Weights of a small transformer language model.
Size: width 256, 8 heads of 32 (1 for keys and values), MLP 896 squared ReLU, vocabulary 4231.
Architecture: RMSNorm before each block, rotary positions, no biases in attention or MLP, untied embeddings.
Training: a variant of SOAP for these matrices, 815M tokens, 3109 steps.
Each number is 128 + 24 x the weight over the matrix's rms, rounded and kept within 0 to 255. Layers, rows and columns count from 0. Numbers have three digits each.

# layer 4 MLP up, 896x256, rms 0.137, rows 849-895, columns 64-127
144148152100138097158149152132132119122146147145140158108113076060085109151112114117127155124151090127175122096125148137122115065130082119121104155125144139142151119156166168088124148099074131
128168120086127125155118127156118112128145142163139155133116159106072105174148141091123170120127123101156183123141104123155151133138105140132140132132075131133127122095146154146166176081149102
140115094112091142119144112119139106121113152128097158164154125114162112087127133155136109144157119132105105160180126140135081155113162115159108114119141149137099129118153101092169143126126129
110103096141150152129134089074106129102083164137103098116110102141106117090104146119092110124115109166111101134111121120105119126116136132120157109087102124099106106146125101129116097129130164
147124128107120153154131113089138096123115126124082128164128138100139147087116140094133158139173123137160132152120111134123096142102118136113160119157155125114115125128120088153154116119143126
146120146090112140125157175189105144124088154118143109131128149141157117153112131131131116124116127118159172156122152149166092127109153133091082160133125146110104116131166155138133130114149152
126095144114091111082116096140115131115162136096122126101136106156150160148122123096155107149131114159128076130122116099151110132107124176127120149139162106129164118107165124147123123138129124
141143155152150118101188162166095144142136096109147119135124160164125160110132150148159142152161140144134124073115113070168112122133093066141144122122111130138157142127135159086144145124117126
150072152123143126138133113144136087137125184125173142124122110124139168115108136118135138153128124133067178150129126121115164109134120133101160096097166124121102083162108147129113091146136158
079118164165119142114128088129109103062083156112138185153134075099143120139151088165137145164131104087133164218153121095170048142124093139147087138125136133148178126136168129051148141165096129
121115169141123111179114105122170151105104110115119134127113123132120130149086170104169105094120102136098113132104127098102124126126127175156125129076126156138127145121121132133110137105150104
128132123152135120165137127134131157099155118117099162119119097115122131120154130162108108173118128116157146151136143158120120167072080190124139127144101163106123134095138138113135133136114142
121140122167091144135177108086138139082127123128168144102142095137134128175131127105118161116114109102096148141115120155155160138099124112123161164115193129130139124134143137143141130070157145
137150096125130144110125110143148156120173169127129125135115172070112102168168118177088166118112098187112151122145161127143141134111055131143103154118112143105130163104133158128151172132120122
115119102114142102148090169157128126090123169144139166117060123168119105135133125128129138143112100152138165112171121133134133092110131151102110123074160125157131116152104138152135119183110105
108122103138123165138134082112117164162125108134123128130148128133140129144141125103138098113110127137122118143098174138102090134105146120150095130168151085136119127081105150112130112102133102
114134130129139138106148116163097160136121096137119159118160181143137144115144150163146090179105151121116097145120130127109188140139154135113112176124160142140138110137153133153106139127126176
139111116130117157101125093111129182130076102145161129111118151103114149077171110132165127109121129134153119078127186123132166161152116102146136125131117105166122131090136123116076104092106114
108110114112163116134160163157104138171124110111157139094094159116117148135146143158104118106141141132136132119141159104145102112125098159128130105138128096132164111139090139177159143078117091
085143182095131121157160106172110135106136134121149119134153152165110111118110130130166125118120163141129131121111163114154163100145098095124152108140156127162131113100142133079137137148112147
144130139163150130137137095119109135138131118130127148106143115131121120136143120115131113080121129148131141155105156100138122113109131131146108154147125128143166104138084120157102145146130149
084118128126152172143114103074098144127151102143176137113169120115136105097137100117130155081127131119115143128091162073144115092090132150116099124118116120110130135143152138094132095123109130
136139062145103143138086081147117101130128128087134101134139154145106116111110119108132112090092164147150155144149131103160175124117123114113140098111110122107114156126110136135095104131091107
143150149133111152168156112115136120124158109085095167140147132141171117109125142098122127080131115126123147141133104157119105161104134123090150144127154169129152120065087140163092136122132120
086135134087143150123123112146135083139130124149018160113156105099114099121118167126119106170128115126119126121151174123133082142130096171124150137095111144143171134165102135116093148124097096
113136129172143121140094118092098132124147132112123146113166113093153089146113141076091135145122128133122140120084137096138090138100152109141135113112101102102135103087135084153145150104162122
129135142122103117126124085125094112131111165117099127118108128150159173113088098125103103127139083102137097126146133135128142156095118134097153144080112129169129120156117162118119096117140134
137112124158109108136138132151134100158133136099141139141167141165114189076149121086126119120088174142120089168122116135122170124169132081075184174097154105129121106104147119127130143170117139
106108140130136109101114124139089080107105127135100099097124169124152104145126122116151115123121097096115162128135106116107112124127137181108104130129153117183164121115126151157111123158103119
106155145131115114106092149107101130114143118138142117121162054166149143129147138149133126151119140113144121133181127127158141110128145153119124138118149103137106142113158162109117146181150136
161134142117110121163148119145126139139130085121134144109157105076144109139137095080091111118145143138124186147106133144166116101086112161117113149106137146109138134137088129116122123112109063
137103124150130148096136077120107144162120137157125140089082133140138146154122142111125107172149124094118114108148108114111136117107148114167124118139145128125157109110112173128090143143129130
109130145171100107148183144129145121140125097115130133158118108110141123129175144138102131083170154122146125131100119121103113133137115087155131099112119131164118122123119111126138133153116138
151139182071095125119084158123128145135158118113129150162156147157139117128120109135109146099131166162139142115115098186107131145119102133162126146104153167170107120108070168154131079130161098
124098134112137135145105133137106144137101115125170145158106131188136131116146146140101093151106099191147135143117110123127137136111096138096136120135109102106123143110090144123092109077138118
138068109148142103118106138096115136117149131091122126136142127138151110133121135183149130142129149147131145127134133131150150103113144135141164146168123122108131110114147122113148161099144143
126182113098118112078124096124111143071138132125096126102141141137127116129094141126117106117152147138105144132103159152137112117098136106113120127127121099130109077115151105085131079101134162
121079171109088125120132120109077130092089135143179095121141118152165157131095171122170123106115139126149102101159154089147113101130126093135135097138108151120132118123154114079142151133122155
124109149161138138128117118108137121154132115155117109130100100144107111119148148157144159140051095110106132146128133159149114087110145141157136161144091146102129139104149105169087108103156122
159150120113133132147115132128118150090128143142150131134140135171150115165153141123128132111092161144073124136117136152181114183155132131123101129177108155152129132111141170127148095113128127
120112131107098122085107112119105127128115137096171131088105137103096107158111123130053141135135137126133105162145130168125172108149159131151106094133125137149110131064134202192131173117147118
094103131194144152107120133111113141157124100105097117115139077111138134158147171105144117153205096163115092115122074139087094107159112153163156132084148179088164080091128140148104149159170152
115127155186135090078116086153100102149141139089118165118104100147107158082149161090149117167136104121159112145091141155131127142103104111116108137077144117140143131140131092106139135103119087
142194104110152183131124095148066104126132131095161140172142149105088111126086112101156137133154106122094152084118148133132147207124116109133136133123139143147116153113127150100145115089118093
088095138132154127114126139140131105124117103101140113129155119097095174150137159089112126121120129090170156136123079136139130137171114117149123127104171051126143149114124131111145171134087125
110103126141095131134137099112090167130121121117125123104111102150135099120145134051133126133108140120118155099145107094127099111143104117142124104086122145157127106140145141104148135129125120
109125107133113113109098132152111135079101149124136134155150124085111172142125138111149135115100103179141111129093076137115113110146156109090171087089120110164139159086100076141135135165093133
# layer 4 MLP down (transposed), 896x256, rms 0.132, rows 849-895, columns 64-127
092112120147096155119113174104173139087107106134137117138166130103152105137123125158173120111109101138130083097103081085196122125126144141116147189141117111089108130144132142160125135154131158
121133153100162137116166116104125109193101130114141149132110152086150123156130181123050147119145098154136123115060119119170141139085126108122071138130154127159151139124065121125099134127140149
105133147121110115155128118153152143137142122111100122151081091122106157140153130129142095128125095123113138122115133171158137128083101108119152094155162122119147086098119118170076152169131164
128104143148178120124132110091077151149109166104146120164138165088135131151125103127108126132095118148117169144115121116128118192102112118152094115104143085103109115181133103109103133138166128
160145118128092164143151124155118142140094127126106104098149098127125161134110139131126127132149099125166126148085130130171118124134061124141089128143131133133162132132192128107117148144101125
130086130129146139074114071122092121136144138173112087132103117129124123119141097141134123151100152114129107148134111138085091079123122142174144118136147141147130111137116160122128110133134065
127154126152164134152102138120168107148149125173127122121132156186091101147141109124104159149112121142095153124144134169115152145140084147101122094120106131124138143085105090113099116143091125
111145135104112127080086100152108150108114155105116136157126123137130112097112101116130096132104180142132106135109140127112125120087144141137149154113083142119174151153133143159153178133120088
096150132126143139130112133103139162178135146104110113122178138107112136112138108125141146104153124133141112105103089148150104151085131107123118113090131129102156111136121088138168135115107141
103112173164098107137145069125155136137146099138182118160084092125136186164134098086136140123160110074136149143133137155116093100124081123143113166152124164167166142115118084186134135126138149
133157127175130112123121145147146163132102095149170117110112122156148127087133128157145115113140136138097140150160148119126155137133111122152141150130101096128146153129154146161116169111130116
130125150096088132153120130138090102144123159133142124106072100150123117093117154164116155147143128125135118109106143104109104123102103132129133094136136120137162090138135124107140126124113169
109105122084130154117080174130078147092089102097085144125132116088115143106146171147154079092128137110135099114131122103100109130195135142139118105131068155100106146125087155085142121164107130
128122111112142130148069147127095093149136152134172153134142137118055132093099116085142142134118160148093110178153053105138126120100169170166128112121132197134131098154122157084154145095129173
123122169126124134088138143101107114101140108148116121109130113102100121105122110180126110134114104119161140108151125088177120125152132078162128157129094142094131150117164081173119061137114160
109148120102125127105090122135106105125110093099129117127125125102134126119134129176125138106125113125160163082119074115169130151148121138128118114126117134161099136164090098137169124148111153
137129129156088117151102106108147143108168143104117105146106116118153098162075129081104137099177110103130091172114124163117116107134140133150089165108151140129142153105121114143178143106138084
131150125153077161146121128119140119124158176147072126092083115179118107115114134077140104156141106146135130121121154105142150134111139132164124131146110131089103145112142131092153141062143128
140152118129082161155142148140107130120159137091092103126107116138142122120113135164145145092152113137144110095156150122125106076166126122114139155116128144144159177158114127125091132122158152
155098065134141127066085104138177130092113132094100170175125147069107142167110140110103112129118082146177119115113093135121146130117113134134112119101069149069150125128108126161126105131103131
111133109120126122162108121113105115138089147150124096139109135106144121140129116156126134102126108158114067122110136132109114132160089175106121128147170105112128132138134149109116088099155119
157150111118108130126123185126149103115137133118082167108139116111153146118102149156122095114138141170116081161167144140114180145116134158121164144115171123162117076119114166144157140143133154
129118125125121130115158125123165119162170106133111113137093095136121107150093185149118146135137134114106129113106168142152155139123086128119111133148149103166113120120132128103118127114125136
134114175135108127122132123131091121125136088130152135104127164158093106119136127106118127117110106106126137146129098105114117136143124110142139101122179089134134084089123156137127124138125152
080170126119124129146143135125169105144131135100107128142140112113107119117110101112129118134136158106149102170133113113123127142129117150176145146120157115137104116130144116144114105097077165
144103104166154108143186164164187108124120088128092128148130131108103120104104177125120125121135113107143117129101143116147081140117087180079118124125157111172114090105146101093148122163138132
127141158128125115137077131121154172130154173134150109138103105101166137142113141140126110138134101128070147153119111104140176170151140148094155132094175132147079082180139093122180114179131136
132127118102145109126145132123164130131134138161134173135127145101157104130133123139111104139147097109086151077172154167120134107112137162137071093133114169149121109166133131109105136157121137
136118147151135103151148141120146130117150101125133131164137085137124160122133133131112110155203146106117109147069076109122111155106135089106136100143146147128094119143146126126117121149109083
131127111114182126108104058129121153137125126118113152140147164163119126148103128121126144083091142138089157127138134170163130135116120131128147099125113118140106107072128174160128142094129120
138145061118133118118115146149149185129135114111140072123142136113106147151119108159150130115153127149151074116118104130115098134149146123167113110119158127117165096103141136112113111123110113
169164120131124146088138130129146177150139105132115105104137101109082117175121097128128129111152103143145088110134078149177146137084133125102126122156137128101114129091095127092110111089112094
140155143064158167099130160127147112097109154119134170114116178150127113134131138164117103143160097134111149101153129081129153107112181120129128160093093155152137111163106126136155133096096083
126191097145181102154113133156122145130093125140159111144132124143118114149151108117156104155112105144127132135123156136162125115099108110149133145141101135081099134128161145137144141167098113
157154143141113104113131120102099138139073132131158124125144126105144110130138083137109152112150169101122140117127163142106094125084123153109102127126120107141080140148171127144128132129158153
131161106097096115159129087137106115112106075160121099108150156171094088149125163110181110114120175127128172085118091094135171139122106107148136162128151170130126142151173147129131133091147138
132123099095141128123132145124132094129079156114139082138172099110134098108178144144139149110132101132127084104127146137134099150115134096124071134155140110128179139173107145140149157177124103
196089110154162105133152082078175169156141151143148148127118151121118147118170113151089105132142118105142156109104099184130123163120137127138129094110116100166151137123114135114118122099144099
116093117135090170088140115115150146104127140119100118145108135120153139124142135131104132094099149113120127119182126119121093109109128129124106091150139091103128148095120146185137097158167113
151111124132132106161106130110171134165122152123114148142150152091100118107160134125131146130169125167088096116175128148092114109125122127131138112091104129154111106143149179139121147115129130
090115120110124157156096150133106146086079109134131089131150145132128145146188121144151076110118128146147112128126147071149105128136142094101150157123090097097115128152122124110107138122123108
102113160174136134139089128140173157134148167114112160101128155125058156176111114168139141093118168140101116131117137138097105134094097180097160081121129174157120137098150102106164110106118089
127159138069159110100079118141077116167147137064133153117127136111138124165125153176146119115114099111116144128124113157128152114162126126147138095112151129168183111117164145138107137151157140
114099162123107139137145139085151121147117116125138117117129135139121044153130115104070179132097100174140132110130073150137142098138134161156110068145115128139101101178141128124140118141117127
155154138084118135182142105138159138124147134158150180108123172138161102128150115133173083105107111136143114154175187132134140104134122141124094157152114101111106094187140128161129147130140127
148142151100117120123145105088102148121147133142137131124129113130147141125142128158154137122088105156108088134090122112115096116133146135131105079170120122099122143119139092133126131092177138
114146104121115119119144137129140130171139135170126137096139070136134132173131187140156176132092129121133120122134082138155145125152103122146119115135131123126114117107126100114164128108150133